{"num_hidden_layers": 8, "intermediate_size": 768, "positions": "learned", "tie_word_embeddings": true, "parallel_block": false, "init_std_qkv": 0.0406, "init_std_up": 0.0406, "init_std_down": 0.00415, "optimizer": "muon_variant", "beta1": 0.93, "decay_fraction": 0.682, "decay_shape": "sqrt", "final_lr_fraction": 0.1, "max_seq_len": 256, "doc_mask": true}
Each number is 500 + 50 x the weight over its row's rms, rounded and kept within 0 to 999. Layers, rows and columns count from 0. Numbers have three digits each. The size before them is the row's rms in percent of the matrix's.

# layer 5 MLP down, 128x768, rms 0.0831, rows 66-127, columns 192-383
097:556515514524429534426576578537486493447510356505585541462539469408464480468476552462438450482500513533528555403523492505469522524501519502590552423535564535554452529503529517547552498527502575538401529520526596466473505494470427501542479610557510488591467504355486633492608455606426474490591547499593563406530491414513490460407543578505499528513463465429480476539493431586532489470503500478639531506565526463456494500378492471517538374489530467419494465491489454468541535525453512512453495526457414556511570496456565564549514479515474507568533556495468546550387553531579512451
101:585562521479527527467443490394460499543558584507461545570471459442481475422510557438472418444505586443541423502443589459467607564456500579473477528503541467510486434510413517523522529532598486537573477568532448520511551464512468455474407442470471456584466481455489512474489493479493563527492562437508495562551521553477537512453368425548561559487474447519513506460439556514470408516449403570463496424539574461543555549451463564483521561476543495495473443488542490537410486530407498542549531475509499405410462517589465524480450442535538502491464491442520451393499541528499470489
095:487552609470420531525496471537476466495440469517479499372528481558488477413494531480528444469475453444488457448530496509435551455468421484506463570521519435534502444495505517521477429645442487551542462528444533572544570494500523541580515528439592548455477454538413371446410510581547552566532422472496583534466486413481545475492386463462480462536499527506558527524551474522535448552510475456496453503428436463541486495538493470498518433539533543444463483526423562436479467431432452445486538460498466415481520377454482448546390522453521409592525481565530581524478470424514490480
100:462447421454531522524450470477515424479484542487498464443479499530435434488562485511456446518500544423611444464425467533564519355569540521508457489512417532488494529516527432516536471456549488502466500464490523561527478515543484526524500521492492395633507459575500496495451497556404473450484441509468451607471411647424534585495456512502531544459446519397533493460430432476473430495490428481498498437488550496513507580474489573455463546495607556563578540410478440522519587481584422460433514422515501487471573516553564448480537468411479472524416531415533548497458571500449498486
100:509521501477550568505452588485507436538534549521481501524565452389451521552488503578535464514475545483476441453454501499524504592445562473515472422483524477514556486610539560490438432488537448472570495458533495505419556575527471584492482481490440465531527454474537474538542487409521472489515505498543558606488553580482643437464491437425573596572430427420515569533501557480497512517547581546419588560519400468396571491448463476581432434479501557617523442529469481559478516529458537476509548524534478526460489475446518391491539496499516490467489438506596508486517575545503585541
106:528443505603471428477454594516495452497614592503542474540514480572415519461486523465542491438508522346461460550499500562499554540518481429546496599439487504496458447585489399451514452552419483458613526517509492528523481482411527560463572510454531513579492487503456540595453431484528537563572532466502549445516547462542473527485487427549583492556517498479544491520552463554526539512588472481551550414489477541525496513427526529463482517469415556573457493412504536515643466517562524493566491378511556528506552549480475516451483491500413455495501459491469538518563444516547547510
096:548473498497570461538554470606550514451478456541553405495522568436581551444500542519499457479519512466460570473526524422524403590495526467505512555516514514520404504383545510539528628436433529529491431458441533479508413452434576477507572504538456432452584459421470608484472521437535566476479437497518638548436441511553448525497413550496525413485523536499539525512558449562539494476585414495477540471524537498500585478415432558528517496553541539479550557415510530525500533393555527490474446481425468547458560433542478483562365574581514498477444526476475477426444487461531506470
104:521426475547557487481465509458505507495515525566526438452525568436589449571396397537535546518548483467541472535570501452485418467505541495456584484553504529484468517454521533530404479507535448519543488480600550440489565468444521436488425519506493515584487554417514580505530452542512537492468471507529518532447480571430514480487515501586530549537500511506532551469530486567491549478571460476469541491549451432508524482600452581447491560497514536612537456545518511413487526551595618435482400637530570518505484611524570542516497496450491451479454410433517490591538615486515588454
101:594551500407477524467598478511555379568487497545531488536418538466516511516437517471459644512525560452502552473455505501531464526460467411451550480467546575449578461472533435511470515409455441517443436577548505537579499431514492544484521419551513554436576515471537524548571580582478531516512539455547567421476461533494572525396426474426504539518493508498474542425558572540510490374555480528556527507494509528441537408443507523552436476505567472474616534554579541426506540511549586532501539442514522531486478457566495550518573390625568535516544445534532515585498444502492532556
103:528530444487511605515520498548499431517456456497518391397480505465527520505465562587573492477566484500484438456538515476500458443534503427545449502556489583441493423445511522569440538369477489467458474407493511517421537434547441476540424555487560514520553688506527528518537522528406560427480504543506547610625442567459524557483453568499511578511379441433568510519479427551500527520507497446384532502523424524512521537430524530444436468471470527373460481447558517526490483460605535528464557588466422536528490440464518532484469542515468501441574428503521561461557622497440532414
097:558509471433580568472521416513529502527459538551490490556443529463485442509523494513436569520542403555470466499446550492494413455447435507480463389543443524458545447524416515530543487492578576459531392419457467385463531507558479399439506440483438417502564474602506438576456524487490457513478559544527480560552546389500480468548538462520549544529561497599522565521549591436469597476439477456498413450531500474435554487505530483573458534517447517469480473519543440565486513491519520526475493521577639581480479374500508506435557484549522459404530482518530520592516421519450531572
102:435433434436472470498424537498453562552491480395512537439541397598453526589602499481507489403385533487461434438518523533522499413485483536456505568600521488473472508490642493451494489499521475535490591518580539461511531499499482396499474481458540511492570485431454421517494505511460559585427493469456546442411452486504534470559589515512400496488489469474551549490486439556527452506536456478491528450446399552521525469492482598473561564510456494457557549517504501550491511446471525470509490394502561538511483400396504508511529599652488494545447555471482492518560441529408559487
094:476574582404435443584456437496478550488546427531516587451475544576489543512469438465465523495529439586413514562481509444547466417472422550490455539492531378540567477472493584472545551494443421466456565529485555572468423516500475416500467507460547474357555439485570427522542536465478459502448533476463478556487404456507525532429458556407532572525440522499545504459430477494517566572549564505533550478572534541444541531460468547497535555579527476593395460606400533413517436467547484463450533441538564384538356545544548491407475521503607497525547503556555525481450462604480535514
096:473439485535482460398470512578521538494433509541507486553490511496469507517493491622528554486411585552449392517403517597476473417548561435519475540526407449574506569588532401532428422477516497462494495600527489384440479577454522515469561445490446522447503491553538485566372530539485486451502592420474459558552503466437451466433541431530486474544474535554479518496481400459530482490510543411471517439508509389449446503562444503522553508485469486524639565516430408486500524485516438533515472418396504527583539515484479513512512437423517570547483569545479480446564526436449484527
090:504611532509517515411485401454546398445470522442439539558488593483458464482546508535512490464466488520448510521542447450516567495535446537515484529464468469499488504669530491569458455488516462476489569481451467365538508518523466469556519465548520591553578474432456489430484557511489438501483465570364526522468548525620409480440524590562500530526531515549486486423419552466538551509408580490440463569451425512492405423545450529428453542531506508533508475506505530554525573519546429523485465548492540521496503517483460490475468477525559472501489504501487550534511441541614505544
098:427494479602513463491464562473424577516497462466569536394476488622472488536407534517523465554545514456504542479481427567446534403479420577507582510519616519512489441502563455477522442525529442434454503506453463639383520393475350578595516547515438623528570638496529502489541527560440501496522516525478524566443561493611550517611469457494554495524517528431475540461489528538480470479536463623516472525531557471544463557516546498533512481605569512568552449453528464512397466485467494498516539446450511587589472502487518503448575518527491489462502468541457413549544576525437515459
106:482483492466549462517611583448545543480556512496520519534556462544465501516447450521406577443457516500475565579452544387465522576456458592559550543501510437390490505539432500392529506534517501476504589505451488528544466492407575548367499501518429531536484439492402465503544381499477514379530530535465585494498509500505442623417545450458526466525516571472540578481464473492456610444571557547449404430523518536518533511539415458491493505535510503463460548554488544389482508442441480516481502611546511584534535483580606462488536466472529597499478550544548559512520538494540439438
093:415422442553429463534403552442482556486571602457471500506471503506429475513477490464485574537521497564494486495493433544471532522470494543557555359431429560493431493554461493402452572492462518495507556524513499476541495511488550534515559444522471515532569475504427540424449449439579446470470449543588451506561461470566539483423610563466511437552475457516402519521422466497562490530466496559499442501400450508524476461387564455569478541467456490526438514408464573583580442469445503547558507390463532388482491514504478496524528452493511406458461529450502502416568447467611493493
099:553587490514583501496560548521526495443447534524471437493477423586580526528490496543496514475550478479487438417424436557487533543505488513403543351501468487481462493477434485487529512537488510550473407388409448542446495491401444523522541557440537479481491579507447436513545525426612531431554513556524584659489541403430570516426466493480602544537454541378491499516415557543459508498451531489492419550508552514527495453426627500510501479522541519532433517429492459468535477477444532532534530511503482415515626520554468451502569579480500411470498473547505582448472530495562438446
097:477524421561472528489553473512526492492564514495460477473487488516495432447507460381462579449509504461550442437587433596554478575451458504531497453545435569502484589556493560514488442459482450512415510501461557551533516521533373474590487601417501457447463490498446468420425560519398548519489583535395478463541559499501581496545553425497512527482418513494379441517450450567453541424524548439555513466590515632506466499482595558443442476445433477559518522505479527471425498425465463540545555362579511572439558478465496461632476489448455428519534497516474522461499532480432549478
100:498456466498607445474470485463512440519602485543547512526552452515535469469474500512446454495428460476483559420387413450508515464523580449585400472441466569504560495432491491518563502559508494461439504459485495467466504425569519548487456485492486402586517405498450546439508387482511519496507464479452517496509535457576578499433529408485476530563470544479504506592416462432446553522535424483493487505533516540513547529474540466505454503413471419486449619547509567595419440468370563486442499369523418452519544565611506493425479463487470481471563599547556597486559506463536597475
105:595463557482534498466482566540507462533449436553486482487539470462476538516539424616606510493579583514496441494520424459535468597548481564534446516464377546531467450458548553541543505473526575470445469492500477508466485528456463515545437486497579386566539554503595524484463472560473523472470545518462535446473484518432469531415537515553425539479529471571499397513489507501509535484579468504485611577500459522547548435446547486519440509511498553498438513405542469454598497519446554478496501537571501505496489484471462552555447505492540511449466501490523390512489430541586441455
104:507469552493469503452521483434518521486520521501509567471529396465489568525472471565414493439525600460527577466411476388459513469552459550486416472565515431528660530448456473544495460488470511545473514549526513531491475509525479557418551402438489564492516458569473532514551489474457510523444527545473513517554424485532478507488514371518459493569503471402495570596527549528440561455458453415471595533447464409457523506484535376457545479511591430459448556490439505453568534512450509469544436441524507466550549446535432461513391425503560475427445490437489407582508564518394480497
092:508512531437464514517483446416441446498477472544511430521435471542532508498421541463414519456499659499462502599555600387567439547495430545437485526552490459495525427560410566461537485488457461455548521506515532494535538512530519498543510549502520556485451542498585544558563495575427575596464418526513486483530515398553470432484560588498613501506540506481461517582456573496427444499531576589629491509572485578524515547533563512545483535519563457425521425492455560493466546508451434535451551654465565513562519580500460441445510498545487499512572545401545563554497507471475472555
099:506447497478552484486547514521533550554526576528596421403522551470488482490578533527505504439520458564517533622425510589483482547433568514494488429484605447529470504511438514487578483543549419470541549537497580486531537474515507515564481521568510499423517504483435490471587608586525457433400528594535520442558556454534597398467490521542515635487526475561504570539473567443533525496445498421479364537536482510544513512510413463495481352520524555486494473508469550483569489574476426482473487403453514500408482537423577495545547442429595465472596527564557473509371483437591478431
097:466551414563455454459428502531546454545501480523449462532478521451433557476496492541559532474422438452572422487496474559509461512496486477440474526549469399480532511626498516438524564468518379529479504450571514505474433570451568542439425495501510519381537593478414422562555449512482420419498514567572508507447483524458469503556520544485435494447534557497512475532469536465447586524513539609537447524490490421545537425492472450456551469577476515551409529514634570480488608526440381501564423566562502515527453424470549542537485442606447502514567490484522472503597464579489479463
104:519502552527553474483520579471467482522509541538568468500491594572437556555447447512429526583454543394368411374521535519465507496501487532566526530509481454508384515545452414467520496492541558495603516546551510590536516495581560510488453491527544558632434521537610589541572514451515453466560458569465524462558573495516461401512503482524469494566577472594565612466554486475481488507558537478517532517498573504470488491439478440530530531432474460506498484455549461495513454505450503595410511541563512479522525555476556520539417442477563518512536401554501529489524414589434456529
098:467455562496435429571417526507514579539482463490545576388446486488563414438559509494354460459488442521521566540465495556479584457488489470460483504488522568527484447534488490459500552534508493440438453422543542543487498529538523546486454453588521499504439441578439433496511537557606559567470338469534408470502484543422459493569545566448563488420482518514514538538511469523432551546474553594539609447488443520424470427612508511474590495497521516389478503489421508425430496461471523490419387472425563471509496563539506480458404451433513471548444499421435571379420444537446509468
100:463543530524526570464364591515468555530444545459448532569437474507562456622455514508538523545492564414471553451433569417435526459411504582515488616491455459499512489473496565483509514531504472510435532504459489474493466474504467514501590486608486386487484500527603552468471464457518436518563572554517470555508557439492400421544488441403530496451425488522460528526524589400502416512480489473591440490431494470536489489644455363546465591500442434603531424446505469471456448540484523435511499578587416494487517495499529471476503548501377494609496461491512444558401539634432538526
099:518532438492506413505458552503485524573490455595495451517551511470473488578464494593525501512464534642603476533439507471382475496454548532605594537525490505458507454481483462482489513387527472516455520420498429486423579525558568468478428534495580541466540444445482511457502462482489473423537481535558487469567596514503488580500524539474509524536533548549512507454501539461512541468516538484517395503522510426415448547561424478549596500486439662451475474399467455543605521506563512457443434560453536546398471544483499595465548497465545559458508465435565558466606523536498425532
101:453537604529566419471543426483502442564579454459490458604525410485485486569529391463470564508514537479553522486568479478512546557485562522518496484526581470531541609471482509531408495459437531574534499430463546539449498466478542537591459623518390548473463416521438469501559498469452496434474505431510544460476513489448424513539572464512572460476492466415506520446589469453397435505515506530537535529448475569480502492569464578476511475512527492506582451554438528513479524493516417423416499373481549478545577569454434400439487523516494539556503435527515397492475458490444485608
099:478508508521474480469430513439439534437480491486384492553482439581480489483409402451540459551491560448540439515488503411514587501513488513511557469504452403528518558635514464438408553458442413362408457534596468569568425536449483552509555485400498449593404392490504563509528466517483436398526433513453458458484479523492465471518462501457487498581435452551480511592479433451473493550518580423543470518455447420476462477421504575480530526464567513368549524510531471565510491512396476473525552486495530529498451457484470472520546444661556439448561564527404402419531483512518511541
103:485545558538494510420534461513544469494596505508445560396589550515543545532443485437420520598492427448442487503421449424531493427466639480596495510488512480473497542632506545506487528586508572505510523554504577505389460552450548510536472656500488490522541550543516570444485476423488400555467471510466531444497565522496561522576542575489564486528569562545538586546384491453522506514432578461496445530495503537463498469593572474522559545554450474451464508504461499561460514530514445442354498517537465525604552506498416496459473446468520499499427645600464510500512544558616543450
103:574509401439534502546421517497487544519492568484484481529474518428523514479464431473501486576411502519419548469493443507510587535412570495473581520456456526450451555528449479469443449465521569533522546568448440493513439431463556429453476538483566633469496447426417491505530629468528544495490475483509519550531531568480465589454447538446490466558564514567525617464519454508395511510578586523442450520513481541539457499551446523515540493523594537409610501427443478378477587460459504532439585599533576597452513474607548525525560553627435495447527573426486553545581481437479528437
096:425513501524512603486425476516558416515433450433449556596470556478496460485490485490479420533515502494497596513595626505448564554508488519585531410525532478442465511524551593453394542523520428505538591483524446577603436521523502567504560485554531437480460528485454469504457495530462616488491572403490392548476574427476528484562511512454545404493490393561494451525559515432498468432491502458530552483438426463423547550467401541475452485448453492514495546527499458573463516455436435518504527478450561585488433459522578510516494533544472518531479501495462494536513419468577542507
102:505541468461587490531495514481489528406501535455457438515455499550556446522559483514517547508485519493412523483429555485526537454524451533455461502518506491457522506607447455394567519498551456459464455443534547522566539488533458540444595440525426537549506496430557438559545495485525530592515434479489528449526509524524448528464511419507528468506513582506485514416516541530515488535527444502521431499504559459489408528476496501434513459570511458563523524463535397510475556468548550574500442494470501487477547446460528411419435497519485558570483495439520514587545511482512466523
097:521463444513470486488537488484555482554458463448517555419465451513596472516554353398576535527475468479522544496518467594548535587543465465457529494527544457472604534545555581498513562466455501456415542507555498443485456458566413535564466440441508493473520494552502504443467641518481509569459551457544474536544491475461450559537549446514489555568461443505508428548585524535541532489484532440459533497468552437526557446535471520467460460493442431566589548495511429507424462450458522500515476544518490421526500403544452479494535443446467481576458561548491514496531552419579538460
100:458438503532521410496528489440455490509477500384578407465556436478585505521530514526536581365418529486478541479522472505501561444471570527510562572570558501506547572492517497522499489577484612418509491556531420487466552472535501511431505372499553452444460327397484518573482490453492510558444540451561548519502481488553586504493444468407548549440501532568497452484505520602499496636544426471512424463550580505500531456529429469452521508537554519538504496538544428431534454512475492512522454494507472493556479583446562494461546502512485507427403519478417473483502452445543483460
128:496526487506536385475514540494549570475476529485525539524471596520434519505554541497428424491489427404506553506474545485469464534500445501483425545475481530437504449558514481533493559512464490510480448455550522488477567526563443522470433422439518460520479578573479451484466630458377558587506505514462485498517563631435455419545523581562425585575480427509489442455472498547556423527470497482373500476434432593387425560464626588502607463462414513487503463536398525486508578469502503471499518455481462529400511435452492460460488463572507465485528514404416481564574524503503466567
103:548469497594491562515573582544515627447480512512507479484555463587474542564468464483559511408463557535486471530527549447437498570586593473523495486507572515513485487559521590507409480520449582512586498551503624494485556573459479457517478470499537542446497606575475505526440450445510419502443568511530451605435626531505430589477480654504576491521488500506559538521539459560412546527545454501534460557533493548520569598528536501472593516551522554511509453452535539413424611479519565550480446565501557470457531555450472569547443549429545471500448484475465434530531506524551521457
096:439363486497654602512465568543432627455496471439496389481441455514543502468468511500501449499441532560396502589540523428486532484548458535438458446508480485492543534462504456544482513438408519543537544505465567504610474465536449487507477471497417466542475469457501368387482433522525444441597513547504519559513538552442526478482475461509527534548475491508499573477460551515533562452516520462449496566487502542479498499318529388458487495527387529581536448447455512553539485509565543529542539506596536502565485522556468420542515503542526461466453488513399470447387489463549542518
096:473468541529437588489574457519535472531459549516446601449488499544440532448489495497565432467495448497493507480506478513476523583439514473423494460358619560493456468485491502464465445479490549570550405505544499495475562463471500517487511521518423480568570522543517580502506504514547513515484508502540498526447479525462509433499496511474451546527513531509483378509585521575468593486475478518418500509593603576533551572580532484503496511480499427584488568484543453481441484511540426569535461571456472420481496501518526534573547451495521517456533432403521496432521522469504564527
101:514498517561490499513493367445450526524425500520473454469559421456387462592527452560529562522511526610490490480449558354468444453564581537478557494479457545480473546497486498556445509507449525541573543473510424476494381454420544560401470510453521384467557572427517523504585501517501480350457516514470504369492565509543494511497470526440442459504466473461491531537506487512506477534495480454539528462519551493426536542543551546575565500467529503425542607540534533511459468539439597493508552449432529589446455539509528507461483475535444495515483447443584446548496540454469495424
108:506469459557482518458514377495474510578542487513527515510424590465502554482551571563563527483506532546586508500585508492530433601444487509425513422495432547453508478454450510440535497532460491388561470457520520531455471634559482426433613483547573493448515505449448438578612418466461458489516541433494524499526506547509439508461556507478451544508497611494546405449621463545530487529516469567493375498492545584505516465548475467502535553477491622411485515476464422589522527399473476592540405436570439427470458580460513543465603625442584502512478501513517554401532511517533448405
100:501474521427465494528516598570518499420527461599586544494452460594491492417457528559552474559418573440517512526482593484488600548472484480541435548510425430489464444599530537516441480545525499538568491502442441533485522435416522462501492478553425515500495452466556530492509448604580513441579556559469530514490550623488553553473541573475522524487501498518545478530504403380405457485458523592527510465584491466467526496552496438518437558524466627489406506515511539462497496464507562561472488491509481446553502418506542500398513468419473480507531493540530507511496551513477528469
097:447462580471493431544443485418494526513543519498491527434472497404524559575459483544547490431508431481495533534454451496523484383492467512506554466522461493475545542565495537414560417515455420423466578489577432460482454501470507459436521427566525524568531463499467572500439430570468485548534431471618474494505506500474474502474544547458486503499459579511544614496487495469424511547512515497513483427492492476471554528467490439524566547510503455456487482546429467477622505409579409538498442502479522498586484488492466569443513532503552492446505511516469535468430510529445538631
099:499502546484469480485557485502535476473551482530508480468505600580466472513550432525375605484430518529514543477521527593543512504460429489497526498384482506392495536507526535454418439524438434566513452550515498449504490467525377447408504502455563473420474436492534457537557548480565512524380590513556508455496470423482632527379518548498517534461466544490489512400509549455512455535588479477447563527476461517513470508407495557486587613439532432484538526524528487505553497471440500472542532465450474425433462491565506512460559468509501485559506497631509489577528551525491500478
112:443389579615453504468496437390497554623489511474447467463524465510477496580496518555506522522557485541523550501508434423486441533496408483455434537555523491483499510605449507461490555495527475549384526515551421521456622602548445546500505492476512510490466554515583495575469556517541567488460424466488492472470500525643551457535567463561455420446518542495442533520518487477458512502478483579525502473553472471532509517412511415523570454459525573506429481510510550568534458497483597442550545530533482504457464531414398515580559459537537499490486452487448462536507399584477482474
098:488566472454488520524447453491532520546460458496319505551564625501395423575561487542534589547497443503492436497496467524566402519529525468552449518476545556447497504438477525513438546568472571432540543486452465435561449561481536490502538525512499545410488531490611526458502535418511382513388476557439485532553555570497512449588554521528410537504491526579530475507569481514543490485452415435505542515480592451526571481559506469508487567483456491582544461489568501474478425532515519501511554543477401494442502490439466539426518493507495499467371404452472470561473512447550453532
100:458482476497399552495534499416484463519427538559509506564472537501523529472502461588446537525482588444404454524418409431502460496459447465450543554493517541473527467481509548420518526504496477434504496438467450511559430445403515517471632489488392559474432483404589471586426510449419411430458466455575535516512508442511501517526402536470550576498549482482491505507420406443488548496476505530467552677478491498382560399636497534492500555523658580449535538406554444412480528488573555565400497504566489616479455474450542411459489543529401425430471537554520443480552486397485460513
099:509520463458649473563457526517500520395472465441534489504602375560366498521560494566528414552446430520476509363373546533511469484495542427468461557471536466496533485447473486459485476516528443473437513534471434475543507419497435504550481405443452459425458482513508647416429493521434522485530488481441504435512528452407442520508501418553499475531571573419542489467454373516443550489460455495515553498484577541523525546549555449520478543551505396453463561480436512468470524530454495603464489513563472542493617449552541470406393451440540451539506511598535540467526516471518468519
097:474502436524496527480553525462524539409434554556618449392538528512538489487585514462552498466444494509543498416533541439387514447453446437527557496460545476506488456464515533502576583434483477482447475436449503486532593508597579562491470559543511503519526476490495402483424529484440464510642502529460481544469462473437486567497497475528526515478507542594513547568538525569507488509462498408486470621548499528574461532503491473433532478489512498588460474546504506376511554448540495466413489541488459530498410437524532539431478507515522465562475448442540488552448470469441551544
100:581447525538453455495493461488487550487420488547489409568568459389426584434498438427573593556502526429541570488519397520539517508576525503546581468571483472523488498534558514512540535486561412566561518623421455502461489506454544529438555566490452491567507589548427422444492466528423485565467511494550513547541438500522508486529445423538371430497526551439447450392428440400494572547369537514428441546504422513610498468497479568479478443506492534464459580493551474645472467509501463576500463531417472523411499474457481445624450544479379489550506457524461394589443483507387458543
099:384536555564591546440497514596511538501438496547487451510560631440536492475471499517473532460522540469574463589493525488473500536489542537546427406520445589565556521548528523548418456464506512512588437456483405510547461504425517571438478552524512497501456550553448506506529523610510477533465573405542528522413482521508525495551459581603540524479527552481480439386411578496436503555523509459507478552443475383472499477536537465576495442468471535473501439559488454567468405542608504490573457504487462413417475505436491523483535614530473525510564456548533456465469457440411574517
098:438495553506431485482522575466565542571502466391469494467531571486430388589515577433481502537479473538515547414506473548523557493507497493467542463531418555474432475330529506555512524567525543432521440494543413499451458510458524469477536444523506513475453485457488510497480518510509528456521499520473506393491540493463563562476515484382504587472491520508497473487418553639501563468468534503627542559528508548506475536514477405488497510471509579416491529543519548475488492566414472476535455465470414544542451451540550620506568499559550517504586471470541462535458625487521514562
100:506531533521488458515542492544456497505450524528502458402484572509404488443603498529641478506443437521475540437516493455357444500556485497490556468493457498495509475641477560517489472469447605560428503393454509452434430470406527529510483613451526561336597585496517441414476448528528482551562374511451426495381472503464513526594522524489483486516560506379485420485506517548493525440437548406503561494548508510515517482474461507477484531516451508549451489417565514491537424495405468468503490511474577366457486565388489465438547472535427430567551417446526486508533535591478476510
097:529380464580617545485534552510573507457497635540584471524507524436498451463534501505490500519507503531535454458442557527479428531501542404502549519487511486539460471561441414454474456412484449486497440467529486504443506586490494493486442504543444524464496460498587548461465471306612445482541485534498421499520435464608565425518448376439453523516501496562478467502485458489512433466532500593531497480494492540573480594496566493430478577590515463555467580509493484502525527521493503492530465582505488457460473492519514520563510472423464452478547463512554563395505505555463536487
101:536441490572493541532540500514480558505514505488486497617498433435499500435507522505479533527566506553604473565527425567421431528500531543586556389493506533475440553418495419345502521536462435579514528454496446483499487537560591456476556556480500529470399393567472548518401467569557472483602460492507466549579557498463611433557537427423536546516521575442471551607583522424583501522486447491558513605514484457619453558445563498611518442560498545507599463488504516537532557539585364457553543561605549550502528571573568469468537513396400450507532469515462555461544517507577472531
089:382466508544479453492477548590483481482487489446484424551469502448460485577510515509462384553496470548434492459556583505454527466547600460505534512481473527566507508554492467561476539471476420439518482500515564445469494592550449556541472394522422519589518522469555482455478588401549520512520626579478418475525530468478518483603479485467485507446475532492516507483466473596478455461519478499503510469379435471496447482379537563543495542512516501428479461581506453569505499576540510519517502480515501514497529520569515509503493558455552499439420527532578445564526410422561527562
094:477486539504505599559471619619533568465562489458535436531495519464519487537444446484405480484539495507489547495472482474506470506536567456578540506421516521488423455441410462474440574454485541404472494555454484578413423512528502529466538457582495441452491460491439444473514507501506475515534426502416434573528469591475504481523504488490577566558627549424492489471426401575442518513435557582424506490506478425510592490509488465452475492484512432542498491547575496485458520540537603529396565485568448504562469501535462484532473508429413395488516536425533522582471476487520583519
098:591501478461418539577540469490401483499505555428463475456522555521505465448587522621490552474483452525518468565507468406444472495508479454492519521401472513528540574508437493475454528579469583541462471516462519424516546549583555464385512454540529419498548450546581502540507498467482526583474577419537490428617584519377517455508539493465417577514547518427500459566533562491555558491450479522540467525381590479509484502470514399575483470523497445496582559528517530497453459550542469416530513512505525447512512494499577536513594385463580572527533431557577535514517521467453447597
099:544509543471618492454543496442486448530442548484588478457511460573525527488516511507529563515519466548480472509437499536540435507570438447479556431491493483532526474360510542530525549577560522505521554556478528535451450496533533355565553506581497436531567474529457447428450381477444492417460529442498573585502475479444444450568416580462547544546481449510543437478469438472521580505528524497463441491501461498493494452454426591478566515509549496528528521514488422445427425524415570607453503479467508556495470581542493535590479463523529534518574490576581505434438606499546547514